Weights of a small GPT-style language model, trained from scratch on English Wikipedia.
Size: 8 layers, width 192, 6 heads of 32, MLP 768 tanh GELU, vocabulary 2048, 4.36M parameters.
Training: a variant of SOAP for these matrices, 154M tokens, 2352 steps.
Each number is 50 + 10 x the weight over its row's rms, rounded and kept within 0 to 99. Layers, rows and columns count from 0. The size before them is the row's rms in percent of the matrix's.

# layer 5 attention key, 192x192, rms 0.0887, rows 190-191, columns 0-95
095:43 31 60 47 42 48 52 43 46 52 48 64 45 64 52 45 49 61 33 72 39 59 44 33 67 51 42 47 44 63 44 47 46 60 41 55 58 32 54 56 39 55 49 47 57 42 50 61 56 45 37 52 51 47 48 60 69 41 38 38 58 62 33 55 65 48 59 37 49 60 52 53 59 58 52 37 68 59 66 39 50 56 60 33 48 68 38 46 61 60 39 69 44 56 52 45
091:38 39 44 45 69 58 47 44 59 64 64 37 64 41 42 50 49 43 64 46 42 38 54 54 57 51 64 62 53 50 50 35 35 56 43 75 50 77 61 56 43 47 36 46 41 37 54 49 43 61 59 63 44 40 55 61 41 73 43 36 50 36 45 40 58 43 43 61 37 48 36 55 55 47 69 47 43 43 46 53 66 57 51 42 66 48 36 56 40 50 43 46 51 46 57 77
# layer 5 attention query, 192x192, rms 0.0881, rows 191, columns 0-95
098:46 56 50 56 68 53 51 52 57 49 53 41 45 35 51 32 59 47 54 53 64 37 45 50 42 52 56 54 64 52 51 40 72 44 57 79 60 47 43 37 51 42 61 39 50 43 61 54 38 33 46 30 41 72 41 49 58 51 39 43 51 60 46 43 50 52 54 61 41 55 46 56 36 46 42 45 49 27 57 46 62 43 39 48 52 34 52 65 63 52 40 58 50 56 35 63
# layer 5 attention value, 192x192, rms 0.0726, rows 160-191, columns 0-95
095:42 46 42 38 60 59 45 36 46 52 56 51 39 44 67 45 35 36 50 59 59 55 55 35 50 50 50 50 58 53 51 44 53 35 53 77 39 25 42 61 42 34 59 43 57 41 50 58 51 48 51 57 57 58 60 58 58 41 60 54 44 56 62 40 48 36 47 44 38 45 53 49 43 49 61 43 53 40 39 26 48 43 50 26 58 47 52 49 51 44 44 51 34 49 48 49
088:65 44 42 69 69 25 54 50 49 50 55 48 51 55 46 31 31 40 52 46 45 44 46 47 55 61 42 62 46 44 48 44 49 61 42 61 48 45 56 53 67 51 63 56 57 35 42 46 70 65 53 45 60 69 44 63 59 44 62 60 55 39 56 36 47 52 52 54 57 70 62 73 38 58 55 43 43 65 43 45 37 47 38 39 67 40 33 47 45 42 43 44 63 37 56 37
084:57 45 57 43 50 39 64 44 42 48 49 63 44 56 47 48 43 51 75 54 36 52 60 22 56 45 50 68 40 53 56 39 54 57 51 59 55 39 55 30 45 47 57 64 37 44 40 46 46 60 78 41 49 41 48 59 43 45 41 52 42 53 58 43 55 54 43 46 51 52 39 63 44 36 62 56 56 45 47 49 46 79 69 67 49 62 73 50 50 40 55 59 49 46 45 50
095:57 82 43 25 52 60 40 42 38 41 52 48 38 46 38 60 58 63 62 58 60 57 59 68 56 60 50 30 54 50 56 46 50 54 58 36 66 48 57 37 62 31 41 60 47 50 44 60 46 54 56 48 30 51 45 48 58 58 51 53 56 67 50 35 59 61 41 49 45 55 43 31 44 31 50 41 35 40 40 58 56 44 61 53 62 55 55 60 52 36 60 64 41 31 34 56
086:52 47 34 52 47 58 59 49 43 53 67 47 69 51 49 58 40 58 62 54 65 41 67 56 54 23 32 45 53 77 44 51 34 55 52 43 42 61 45 43 41 57 42 65 46 53 35 65 44 48 69 60 47 42 45 42 75 30 38 44 45 67 50 43 49 61 58 49 49 45 57 62 49 43 62 46 42 45 40 46 54 33 56 54 35 40 60 51 55 38 29 66 36 54 38 55
096:55 63 66 60 52 47 36 64 42 48 62 54 44 58 46 44 63 58 44 78 65 20 45 49 46 56 44 31 48 63 59 54 51 55 50 50 46 52 52 56 39 39 42 65 47 39 58 36 43 59 45 48 58 39 59 45 56 51 40 52 44 64 67 45 36 57 46 56 59 35 45 52 50 58 53 52 56 60 46 73 49 34 44 39 40 36 51 55 42 64 56 72 45 67 37 46
097:54 30 53 35 23 49 48 58 53 47 55 34 54 35 69 67 46 58 52 36 41 55 47 42 46 62 64 48 58 50 64 41 36 64 50 74 39 46 42 51 46 56 60 37 58 43 50 49 66 70 35 49 55 49 46 65 50 51 64 51 65 43 50 56 41 62 55 26 69 56 62 43 42 55 60 45 67 56 61 35 49 40 45 65 60 48 40 18 44 51 38 63 55 48 39 65
083:49 46 44 33 37 61 68 47 52 49 39 47 41 54 57 50 52 59 48 45 52 55 65 52 68 45 48 65 37 56 51 50 65 46 51 59 56 48 35 44 50 41 69 53 23 71 52 33 49 34 47 48 48 59 66 39 54 59 40 50 41 41 33 33 61 49 32 32 43 47 57 42 39 42 51 52 54 55 47 60 46 54 45 44 45 51 46 57 43 35 47 61 53 41 58 73
095:54 49 49 35 51 54 55 44 49 52 41 49 50 49 42 53 52 35 31 55 39 54 49 49 56 65 48 34 60 42 66 42 47 55 51 52 63 43 65 34 49 45 42 50 46 48 47 58 44 22 55 39 32 64 38 45 42 45 53 61 51 52 56 55 45 51 55 63 36 52 60 59 56 62 64 68 47 58 51 55 51 47 56 43 50 64 36 31 46 47 58 74 56 64 38 37
095:50 55 51 37 58 45 63 67 53 64 55 43 42 52 39 59 69 40 45 38 71 50 36 66 35 49 57 56 50 44 48 55 53 51 43 47 59 42 54 73 66 50 55 59 47 45 32 68 42 59 42 40 43 44 37 40 59 36 52 53 42 55 49 60 35 30 42 51 51 29 42 59 51 65 39 58 47 52 47 58 33 49 60 45 44 40 64 60 34 33 69 38 47 49 56 56
084:43 48 44 51 44 36 52 38 31 48 43 33 32 55 28 62 46 51 37 56 48 52 31 41 52 40 40 34 47 43 64 47 59 47 43 58 55 32 66 45 54 59 49 66 55 25 43 38 51 56 37 68 58 51 55 47 32 67 53 47 46 44 51 45 66 39 45 42 67 52 55 57 38 54 63 44 38 60 39 36 50 47 56 49 49 50 52 50 53 40 59 45 59 47 52 50
092:51 55 50 61 56 65 53 53 53 49 57 59 63 30 48 46 66 45 58 58 71 39 51 67 40 68 54 44 51 59 65 57 49 34 25 65 65 52 59 60 37 52 65 59 58 45 47 35 61 66 40 50 57 44 53 57 51 47 58 49 75 35 50 56 62 36 45 39 43 72 36 44 56 66 25 75 60 52 54 34 62 51 36 55 41 53 46 50 51 39 41 46 40 57 62 52
104:67 45 55 45 68 51 50 49 43 58 52 48 62 44 54 38 50 43 57 22 38 62 38 56 44 62 45 33 37 56 54 51 44 62 52 71 60 44 43 47 39 58 61 44 42 37 45 50 29 51 36 48 39 69 61 45 46 41 51 54 51 52 22 50 64 55 45 70 50 49 55 58 48 56 55 53 35 40 53 37 58 42 67 39 56 51 45 37 43 48 56 45 55 34 43 41
092:41 57 43 32 53 51 42 60 32 35 54 56 55 72 36 36 59 63 43 58 75 48 43 54 67 62 29 71 65 71 48 60 39 41 51 53 51 66 33 59 48 44 46 59 67 44 46 58 44 40 47 59 55 61 44 50 55 51 71 46 45 45 50 51 42 49 50 48 48 66 48 50 52 41 36 35 43 43 46 67 36 54 56 44 52 61 68 51 62 56 46 44 29 57 48 55
090:57 50 40 49 44 39 47 42 53 45 69 54 32 64 24 44 55 40 54 53 40 54 52 50 23 49 51 54 50 43 49 38 31 48 41 36 70 41 62 39 64 52 46 38 47 42 51 49 49 55 57 40 50 45 53 43 52 59 39 45 33 42 56 48 46 46 51 59 47 45 49 63 46 60 39 46 58 43 36 52 46 43 57 53 38 50 37 46 56 60 57 59 34 50 39 42
097:49 39 41 52 43 56 71 67 52 65 35 51 47 40 49 44 67 47 60 54 59 53 46 65 37 57 63 53 39 58 44 76 55 43 53 63 47 52 48 53 43 45 58 53 46 49 59 44 30 56 56 59 52 46 55 62 59 45 46 49 36 68 45 40 45 56 44 53 43 69 49 42 61 52 52 38 42 59 40 38 54 56 31 40 58 52 67 53 54 42 42 44 42 43 53 34
100:50 53 36 42 67 48 50 41 54 46 64 53 41 38 49 44 50 60 36 47 64 50 48 42 34 47 63 49 39 61 71 55 50 47 64 67 38 56 48 40 41 26 50 63 40 34 51 58 68 77 62 32 43 47 65 39 46 44 33 48 59 51 36 46 48 50 37 49 39 47 50 56 36 59 32 40 58 49 43 50 63 44 50 45 56 52 48 36 50 67 59 50 25 41 33 51
088:54 59 67 36 55 56 65 57 53 43 49 53 55 49 37 39 58 56 60 48 50 48 42 54 42 52 52 62 38 38 50 60 55 36 57 44 67 51 48 52 52 53 48 51 65 42 59 59 53 50 37 50 56 54 53 73 48 55 49 54 51 50 34 53 35 46 66 47 37 38 34 46 35 62 46 41 61 36 46 64 41 47 62 56 35 45 39 44 58 58 50 38 37 62 52 60
091:55 60 41 48 59 54 52 57 56 62 44 46 44 48 58 59 31 52 50 49 65 44 68 57 55 54 65 59 46 58 63 29 54 61 51 72 46 33 42 50 38 56 64 72 62 44 40 58 55 52 61 71 58 30 38 48 42 44 45 56 47 32 52 55 49 42 47 56 48 34 44 54 32 38 39 49 58 49 55 49 72 43 54 40 31 56 55 60 33 48 48 54 41 45 41 60
095:45 52 55 54 50 49 58 57 65 48 51 57 55 45 54 60 56 79 42 58 57 47 31 42 48 57 38 41 44 64 61 45 37 61 64 74 45 54 37 54 59 62 51 73 70 38 43 63 44 43 54 62 63 40 50 59 48 18 50 68 54 28 69 49 52 71 59 49 38 50 44 45 44 39 57 44 56 46 52 61 41 63 49 56 61 46 46 45 51 46 45 49 36 44 44 71
096:47 76 63 37 65 52 61 42 36 51 46 65 41 43 56 55 63 55 56 32 41 51 54 62 49 57 42 49 44 56 48 47 47 51 62 69 37 35 60 63 49 45 52 30 68 57 44 55 56 63 50 42 69 36 56 40 44 49 48 45 70 53 54 51 45 61 38 56 31 42 29 53 52 64 52 47 45 55 50 52 46 63 66 72 70 51 52 31 52 44 63 66 33 52 37 52
090:65 33 48 64 34 49 54 55 37 44 67 58 40 58 39 48 53 53 30 70 53 40 57 70 56 47 59 65 36 54 36 52 42 55 42 56 54 46 43 48 39 40 50 61 62 72 50 55 54 36 70 51 41 46 56 40 33 46 46 49 56 48 69 43 35 50 35 39 34 53 52 49 54 51 65 48 36 63 66 54 59 49 62 58 29 46 41 53 54 53 27 43 52 39 56 49
105:38 31 53 64 57 44 65 40 40 72 32 57 40 49 47 50 60 53 54 59 42 45 56 54 56 53 59 46 51 54 56 44 56 26 49 42 56 35 30 51 49 60 57 66 56 54 42 70 44 59 43 60 47 37 44 59 48 45 34 40 53 29 32 52 53 53 54 57 45 39 32 60 57 64 65 46 50 51 42 60 50 47 48 36 54 50 22 36 51 52 43 49 39 39 36 55
090:50 30 42 40 49 38 20 50 46 43 64 48 64 47 46 41 53 57 51 50 29 61 45 42 56 47 55 55 71 54 38 49 54 52 48 64 77 36 57 54 56 56 51 48 61 61 34 35 55 51 57 34 50 58 42 52 51 43 64 42 57 48 24 52 50 27 55 45 44 57 41 45 44 54 30 38 55 50 50 46 51 49 50 48 45 43 56 43 36 34 58 47 66 48 50 54
096:52 48 53 54 65 56 42 44 55 46 46 57 44 36 48 51 51 48 39 49 52 48 57 59 51 38 38 46 50 46 49 44 29 43 52 40 46 52 47 40 47 39 54 54 67 45 34 43 54 41 51 71 55 59 70 43 35 52 38 44 46 59 50 54 53 54 55 40 42 56 54 26 36 34 72 71 58 49 39 48 46 45 53 47 50 60 38 53 38 55 46 40 55 46 32 48
104:56 64 52 45 48 32 44 58 52 58 58 53 51 44 45 59 41 61 48 34 60 29 48 35 32 34 52 46 51 45 49 49 52 34 41 48 55 60 55 40 58 42 54 27 53 41 61 57 53 58 54 61 51 65 41 38 41 56 26 42 47 58 54 47 54 38 46 64 57 66 40 34 45 50 48 41 64 52 41 57 51 40 47 53 52 67 61 56 50 49 56 36 49 74 52 59
088:57 32 56 43 55 43 52 38 42 66 43 37 62 61 68 65 24 53 43 29 19 32 57 46 36 63 46 54 32 52 50 54 50 48 42 52 51 47 36 55 46 50 54 37 55 48 46 42 60 60 28 40 42 53 46 63 49 33 37 47 60 48 59 44 48 52 39 42 55 53 59 40 48 33 58 54 52 69 49 40 61 66 52 71 66 56 60 42 55 55 47 56 53 56 37 53
090:53 51 39 47 42 55 52 53 45 48 28 60 47 59 51 30 62 49 49 57 45 59 40 57 49 51 52 51 53 25 53 65 52 69 56 64 30 54 50 56 50 68 53 47 54 66 55 48 44 74 51 56 56 46 68 61 53 52 46 43 50 53 38 40 61 41 38 53 42 52 52 53 47 49 44 38 63 48 45 67 61 56 54 24 58 41 31 55 37 35 49 48 61 50 57 46
095:48 29 58 37 51 64 64 68 49 59 56 53 46 52 73 62 57 42 50 31 43 41 45 45 56 48 54 36 41 55 39 48 49 47 47 46 49 35 50 56 57 39 59 54 51 45 40 47 46 63 67 59 40 68 48 54 54 47 47 58 50 55 52 69 37 46 60 72 60 58 45 37 47 53 53 42 62 43 47 47 67 29 52 50 55 55 42 47 52 50 48 37 48 48 46 51
081:60 57 56 38 49 41 49 55 51 79 32 66 56 59 52 60 50 68 45 60 48 51 64 34 46 39 36 44 44 57 37 48 35 31 58 46 45 40 47 48 74 53 65 57 52 65 49 52 55 30 51 56 42 39 57 49 43 67 20 60 66 54 43 51 49 70 44 48 37 57 46 57 52 45 43 58 43 72 49 45 50 38 41 57 57 54 46 46 45 65 49 43 59 52 64 35
100:53 48 50 49 48 46 41 47 70 52 58 61 47 71 37 45 40 54 24 52 48 47 64 62 50 44 68 53 44 47 40 56 57 32 27 52 30 59 51 57 62 42 51 45 41 41 40 45 50 66 62 40 72 63 44 40 53 68 32 65 50 39 60 38 49 35 55 45 44 47 59 41 45 45 63 46 57 47 53 41 53 38 45 58 56 52 39 40 62 38 31 35 43 54 45 40
099:59 53 55 59 47 53 44 53 41 59 52 32 44 46 51 68 53 57 52 42 30 50 47 54 44 52 54 53 61 54 47 51 42 48 55 59 58 56 28 52 61 60 63 32 61 55 41 28 61 42 39 45 58 46 51 78 46 29 53 61 43 37 65 58 51 52 53 46 66 45 51 50 43 48 77 56 56 42 60 41 66 58 48 39 59 38 54 39 41 38 35 61 44 37 74 64
# layer 5 attention output (transposed), 192x192, rms 0.117, rows 160-191, columns 0-95
094:59 49 29 64 34 47 61 58 51 51 59 40 55 63 59 52 40 66 37 48 54 54 50 48 50 54 33 54 48 49 59 55 37 46 59 41 49 77 44 35 29 76 40 72 50 54 49 46 50 58 40 47 43 44 46 22 51 57 47 67 52 45 38 63 51 52 58 47 50 55 51 46 63 50 28 32 53 50 44 56 43 47 61 64 43 55 41 55 43 65 51 49 56 40 55 39
087:50 53 46 51 45 55 42 59 45 39 53 37 46 54 54 62 47 57 46 64 42 51 67 47 44 62 43 41 40 54 63 54 63 34 52 35 56 50 59 38 42 54 48 52 51 55 44 69 49 52 51 39 51 26 23 43 57 34 57 45 51 28 34 33 49 59 62 57 46 28 33 47 56 47 48 43 51 40 47 45 50 33 56 52 39 42 55 37 57 34 61 52 49 64 79 63
085:65 66 49 38 46 61 41 40 50 61 62 33 77 55 35 42 52 61 47 50 51 55 51 54 56 43 61 52 46 35 43 60 55 59 45 50 62 63 53 71 57 52 37 48 52 55 43 48 50 41 44 59 60 40 43 38 44 49 48 47 45 34 70 38 37 46 59 51 44 43 43 50 53 73 53 42 26 36 55 34 32 26 35 31 42 42 42 58 65 67 35 57 45 61 49 52
094:30 35 62 49 61 57 57 59 41 50 52 63 47 36 52 37 52 52 50 39 54 42 50 55 43 36 55 48 52 40 49 48 57 56 46 42 49 59 41 57 34 54 72 35 42 67 46 34 48 65 53 61 44 50 50 52 50 62 47 41 59 41 55 46 42 56 74 50 62 61 45 68 43 70 45 63 57 63 49 50 45 50 45 43 51 61 38 52 57 49 46 44 36 63 63 43
091:50 43 63 48 44 40 54 34 36 42 47 64 59 60 54 51 70 49 36 59 36 53 59 33 46 59 51 38 38 45 46 62 48 50 46 56 53 50 41 52 40 35 50 36 66 47 49 36 47 46 45 34 31 48 64 61 45 65 62 47 43 43 54 54 43 32 61 47 72 60 55 55 58 68 42 51 51 65 65 40 52 45 57 62 58 67 32 39 50 41 44 36 52 42 72 66
094:52 52 65 31 48 46 43 44 52 44 71 40 38 61 71 48 45 63 29 31 57 50 45 53 55 53 59 39 59 42 53 74 43 36 42 48 40 30 62 56 56 55 58 51 64 62 52 56 57 58 45 71 44 40 42 47 59 49 53 56 39 37 61 57 42 19 42 58 35 44 60 51 61 37 58 60 62 63 56 47 37 54 44 36 70 64 62 57 56 35 59 47 54 48 50 59
086:57 61 52 66 45 53 57 43 58 42 41 52 62 44 48 60 45 56 55 53 50 54 51 31 66 41 51 45 49 46 51 45 40 28 53 45 59 40 67 46 52 47 57 46 42 36 54 52 48 40 54 32 45 44 67 56 64 37 52 43 54 59 43 72 66 46 46 57 43 57 35 57 62 54 49 58 57 54 52 56 46 52 56 17 50 53 37 44 60 38 47 56 63 52 51 40
084:72 42 65 38 50 36 38 47 57 37 45 45 40 56 32 52 55 51 53 38 62 49 36 57 50 63 53 61 56 39 49 45 43 55 52 28 20 57 53 60 48 60 54 43 72 47 34 44 31 70 57 55 52 46 38 48 48 56 49 38 54 34 63 48 49 49 71 47 66 42 53 66 37 52 52 46 47 55 46 45 48 41 52 59 60 52 53 46 71 46 58 33 55 72 48 34
091:50 64 77 65 43 42 45 60 50 55 58 59 41 44 70 57 54 49 53 52 60 57 52 42 36 46 53 54 52 55 49 58 63 51 45 47 34 38 45 56 54 48 70 60 72 51 59 48 60 70 30 66 52 36 80 47 58 46 57 51 33 33 52 53 47 69 35 58 57 54 47 52 49 40 48 46 54 45 49 48 56 54 62 27 48 37 33 46 48 52 39 43 47 49 65 45
092:46 52 57 39 26 30 45 55 56 51 44 47 58 44 49 51 32 53 43 51 42 35 51 60 59 46 46 37 56 62 54 37 42 42 44 45 49 56 54 41 40 63 39 44 46 55 58 38 46 62 56 62 65 40 57 62 45 60 47 63 38 50 45 53 67 36 52 52 47 85 47 48 49 48 65 58 41 67 40 41 54 42 47 55 63 54 57 34 59 64 28 38 49 48 45 37
086:56 50 63 62 38 70 40 61 49 42 50 65 73 35 53 45 42 51 47 54 34 45 70 50 42 48 45 49 35 59 47 52 48 63 54 41 57 54 40 54 43 52 73 39 41 55 53 41 58 54 54 41 62 55 34 39 55 56 35 63 63 56 40 56 58 74 55 53 47 47 40 60 61 49 32 48 53 41 49 53 39 72 74 53 43 67 74 62 47 43 47 53 50 55 62 48
095:59 43 57 42 38 48 53 47 55 46 40 45 66 45 56 54 31 36 58 41 37 60 38 46 60 49 57 35 44 53 28 34 59 39 68 42 41 36 52 65 41 42 34 38 47 59 52 65 51 53 53 55 50 50 59 54 51 59 45 59 41 72 52 43 46 57 59 50 54 40 40 48 53 54 63 33 54 52 33 57 52 63 62 47 45 57 35 51 56 55 68 52 70 47 60 28
105:50 43 56 71 46 51 64 46 60 53 54 51 36 47 52 56 45 53 61 54 58 42 61 39 66 59 38 76 53 48 51 45 64 28 48 41 61 48 47 59 57 31 64 42 52 56 59 53 46 58 56 72 48 42 47 48 47 70 50 51 38 49 52 53 48 68 41 34 42 60 41 50 38 49 48 52 67 58 54 55 54 43 51 51 35 46 61 67 51 50 46 59 37 61 59 47
088:53 40 48 60 48 56 63 44 65 55 48 53 46 40 49 56 49 61 49 32 40 47 49 54 23 35 70 41 48 52 67 53 58 41 47 37 36 39 61 46 57 61 72 49 45 78 64 36 46 50 63 53 37 38 47 23 44 42 45 46 54 54 45 50 61 46 61 44 40 28 56 64 47 71 54 53 50 70 57 57 46 64 28 57 41 43 56 35 52 44 51 54 44 41 51 62
094:60 53 53 47 65 38 59 55 59 34 39 43 63 39 57 53 41 42 52 70 52 77 36 50 52 48 49 59 48 57 43 46 41 60 38 59 51 57 50 53 65 57 56 61 52 56 54 26 62 52 48 62 39 45 51 52 57 28 58 51 57 52 60 50 48 41 55 47 49 55 55 56 54 29 61 63 52 50 40 44 50 26 50 46 56 46 54 44 41 53 50 54 47 50 56 50
094:44 62 57 42 58 49 58 27 48 31 44 37 40 63 34 39 31 61 52 47 49 56 58 34 69 50 54 50 61 46 59 38 50 35 44 44 37 35 64 45 49 52 41 50 59 56 46 52 54 44 53 51 48 57 48 55 48 56 39 25 69 36 55 50 43 45 72 46 58 45 37 51 46 62 64 63 46 47 62 54 53 46 54 61 51 53 36 46 44 54 46 41 43 52 51 44
099:35 48 68 50 36 39 49 39 39 36 54 42 56 36 47 45 52 38 52 50 45 47 47 51 53 37 45 40 45 34 42 47 29 27 72 48 48 53 49 49 58 65 53 53 54 51 43 52 60 18 41 45 56 48 32 40 50 49 36 29 37 49 73 54 39 46 50 47 42 46 63 42 54 43 54 62 71 27 52 61 47 56 52 50 33 45 47 54 44 49 33 39 39 36 51 46
093:37 49 53 60 47 59 48 57 49 65 56 53 51 38 50 55 49 39 49 40 58 51 59 50 55 48 48 48 48 65 67 58 30 69 53 52 26 42 39 60 65 35 49 48 59 46 41 43 56 35 61 49 58 57 45 44 42 48 36 54 51 50 69 40 63 61 47 40 57 51 58 61 65 63 53 42 64 59 36 46 55 49 39 54 61 57 44 35 45 39 55 70 52 46 50 43
087:56 48 61 51 45 40 50 42 60 70 55 51 54 47 59 53 49 54 36 67 47 71 48 49 46 39 36 35 58 47 46 47 42 47 58 34 57 41 54 44 62 52 51 58 39 58 59 32 46 71 56 51 44 61 54 73 67 56 49 45 70 65 47 53 29 55 45 49 46 63 57 42 53 62 55 42 56 34 53 51 40 39 47 61 45 52 59 53 61 60 55 55 35 51 63 41
097:60 47 42 53 55 56 48 61 39 50 40 34 42 51 43 32 51 42 39 60 45 50 66 52 43 44 59 50 53 44 64 41 64 46 59 37 33 54 62 37 43 44 58 45 36 56 41 43 70 63 54 42 47 53 49 42 74 55 49 34 48 60 34 54 56 44 44 54 54 47 59 54 60 43 42 42 42 52 61 63 44 27 57 50 46 45 67 47 68 51 40 58 33 42 38 26
098:44 32 72 70 43 41 54 55 62 47 61 43 41 34 62 37 38 41 52 67 38 50 48 47 38 40 51 25 49 41 56 45 57 47 58 53 57 64 50 34 58 57 43 55 48 51 60 44 41 37 52 57 43 62 43 52 56 55 52 66 59 51 57 49 69 42 47 44 53 55 76 41 42 45 37 59 46 49 63 52 44 48 44 48 43 56 51 57 26 60 47 46 50 42 60 35
090:46 77 27 32 66 60 49 41 48 59 45 48 53 67 58 59 50 46 39 35 46 46 51 54 51 57 58 37 48 47 49 52 55 59 55 50 59 61 48 53 39 50 34 58 38 50 71 43 47 46 44 43 57 55 54 62 52 50 51 52 44 48 44 51 40 43 42 60 50 62 65 43 53 46 60 63 68 33 29 44 46 44 48 39 52 46 53 60 59 56 45 40 44 73 41 51
105:51 54 58 46 53 58 53 46 61 48 37 62 50 56 46 53 50 46 37 44 33 54 53 35 45 42 37 37 33 33 47 74 62 61 48 49 43 56 63 52 58 43 48 48 67 50 41 35 58 50 62 72 41 57 44 44 45 43 29 47 57 52 47 55 48 56 58 46 47 63 55 67 64 49 41 50 40 41 63 51 44 44 56 58 42 55 63 63 42 35 48 57 44 58 45 38
090:37 43 35 44 34 29 66 52 66 65 44 49 60 39 50 53 57 38 45 60 57 61 42 65 38 43 55 45 41 45 54 42 40 27 44 57 58 65 34 62 49 34 46 51 50 51 54 70 57 52 28 56 29 36 57 67 46 31 45 51 37 53 65 32 39 76 30 55 50 48 46 63 71 41 57 45 41 66 67 53 55 55 46 67 34 58 51 47 47 49 46 67 69 57 59 63
094:45 53 44 44 43 53 47 39 58 62 36 36 37 57 46 54 46 34 54 56 60 29 44 42 42 50 52 50 57 46 47 54 41 48 33 45 53 52 48 57 49 47 51 41 65 44 68 54 63 51 56 33 56 63 49 48 58 45 54 45 50 53 40 38 75 61 56 62 48 49 34 74 48 61 53 37 62 61 53 51 48 40 54 48 60 35 55 55 51 52 56 50 35 51 55 63
103:29 48 86 52 58 64 51 54 50 54 46 52 47 69 55 61 48 43 56 54 49 59 45 66 65 63 49 59 56 50 55 57 49 56 45 57 56 43 51 30 61 58 40 55 47 59 37 54 58 50 31 46 75 49 56 53 57 43 67 46 54 47 54 77 61 71 50 50 53 45 61 70 36 56 54 53 54 64 34 51 36 55 69 38 46 34 60 47 55 57 65 53 59 36 50 45
087:57 48 26 64 34 43 41 64 72 41 35 56 71 67 26 52 47 46 67 61 64 45 51 39 42 56 45 55 50 48 46 27 42 48 62 51 49 36 48 44 40 34 51 32 55 39 54 40 47 57 56 73 72 53 43 51 46 58 48 49 47 51 40 50 54 48 49 49 59 39 48 51 38 48 40 65 51 36 57 50 44 48 56 52 51 35 46 50 44 43 52 43 45 54 56 41
090:64 51 53 45 46 43 44 50 53 55 50 43 31 42 62 58 59 46 59 68 28 54 50 54 64 51 47 48 52 56 69 38 47 23 49 32 65 57 66 43 49 29 52 49 63 44 62 50 48 35 49 30 35 58 45 29 55 43 61 50 67 44 50 45 45 57 40 40 54 47 47 50 48 56 51 51 65 41 54 57 40 40 57 63 62 43 45 63 55 49 34 51 54 58 35 49
091:63 45 71 65 52 57 39 37 45 43 52 44 42 55 26 45 45 40 58 55 67 49 50 61 48 52 35 53 49 40 42 52 51 31 43 35 56 51 32 53 27 60 31 46 49 39 45 57 49 64 43 46 47 32 51 48 43 50 58 61 58 53 45 46 51 45 42 43 49 59 70 55 69 48 44 78 41 65 50 49 66 48 52 47 48 50 38 44 41 34 50 63 58 28 47 58
084:39 60 63 45 53 38 46 36 60 58 46 39 45 37 40 47 49 39 52 63 53 47 37 44 65 52 45 56 45 61 57 44 36 70 40 51 39 39 45 61 42 50 66 48 57 53 55 31 37 50 43 49 59 46 36 49 36 48 73 48 58 45 48 56 49 47 65 63 69 45 59 44 62 42 54 46 53 42 75 40 44 62 61 46 65 50 46 61 41 38 46 65 54 68 46 56
104:56 54 57 35 44 58 38 27 28 32 42 48 49 48 30 44 46 39 50 40 56 55 53 53 45 70 40 52 47 71 38 48 29 70 55 43 55 37 62 59 42 52 40 35 60 50 46 55 34 48 45 41 40 43 58 51 45 56 43 69 70 65 50 49 40 49 56 55 56 63 49 60 40 43 53 56 55 47 33 58 40 56 50 38 46 34 46 57 42 51 74 59 46 69 51 67
108:61 55 40 45 53 55 65 66 47 46 34 63 58 36 62 39 44 53 50 63 46 57 43 48 61 58 45 46 33 27 38 46 58 58 56 35 37 37 72 50 41 53 41 52 52 49 55 70 36 65 67 42 34 48 48 34 62 53 50 42 49 70 58 57 71 76 49 49 48 47 49 48 53 39 37 56 31 43 63 38 51 42 50 67 44 57 45 54 51 65 62 59 55 49 46 40
# layer 5 MLP up, 768x192, rms 0.138, rows 0-2, columns 0-95
107:47 47 58 59 54 68 56 62 52 46 65 49 55 57 55 45 62 40 51 53 45 76 66 61 55 59 42 65 37 52 72 46 64 57 39 60 52 50 67 55 63 63 41 50 43 41 55 44 33 42 45 44 66 57 68 34 56 61 50 56 34 66 59 44 30 67 57 63 65 35 37 51 55 53 53 48 35 55 57 37 49 50 54 61 44 54 59 68 51 64 57 45 56 38 58 49
095:26 47 39 47 56 39 48 52 69 44 55 38 42 60 43 33 47 37 56 52 59 48 52 50 51 52 50 44 48 78 40 49 70 35 61 37 51 57 42 52 57 63 48 42 66 59 60 41 53 63 49 32 41 50 47 55 70 45 55 62 44 56 59 70 47 45 43 52 29 51 51 54 68 37 51 42 41 57 55 59 41 42 57 34 50 37 46 51 42 41 49 55 58 49 56 39
092:55 49 51 57 49 41 44 51 56 48 59 46 44 61 53 27 48 65 46 51 41 55 60 62 50 45 41 59 52 42 55 56 61 48 34 46 56 51 55 56 56 38 36 50 65 40 35 58 58 42 41 40 49 34 32 43 44 57 51 64 44 57 59 31 49 52 61 70 51 57 35 55 42 35 24 54 27 62 28 50 53 66 49 66 43 39 53 65 45 43 44 49 50 51 57 57
# layer 5 MLP down (transposed), 768x192, rms 0.108, rows 0-2, columns 0-95
110:47 43 20 73 57 58 60 56 51 55 56 47 62 52 42 55 66 48 56 41 57 31 44 45 43 43 45 38 53 49 54 44 37 48 49 49 60 61 60 35 50 45 65 74 40 51 63 53 45 45 64 40 53 50 58 61 53 68 56 52 42 62 51 46 46 66 46 45 40 56 60 49 64 47 54 51 37 50 54 28 56 59 40 50 51 70 57 37 74 48 65 55 40 67 55 45
087:35 57 49 45 42 45 53 31 57 56 39 42 60 54 52 59 42 52 49 47 63 43 48 45 51 52 55 60 43 56 59 59 57 41 48 50 49 57 56 49 54 40 44 55 45 50 44 53 45 52 54 56 61 43 55 69 31 72 40 49 43 56 52 43 49 42 52 68 45 60 43 40 61 38 25 51 50 43 48 60 51 70 38 54 33 59 71 59 62 61 45 42 48 68 54 85
093:60 49 41 54 59 52 41 48 47 32 37 59 64 54 54 60 49 36 45 29 65 72 58 38 41 67 64 37 43 42 54 40 65 51 58 44 55 45 62 49 48 49 53 49 59 58 56 54 40 48 41 55 41 54 47 48 45 33 41 71 48 52 50 61 62 60 50 53 46 41 60 36 68 35 59 55 64 57 50 31 56 42 52 57 58 42 66 32 41 35 54 40 39 41 47 43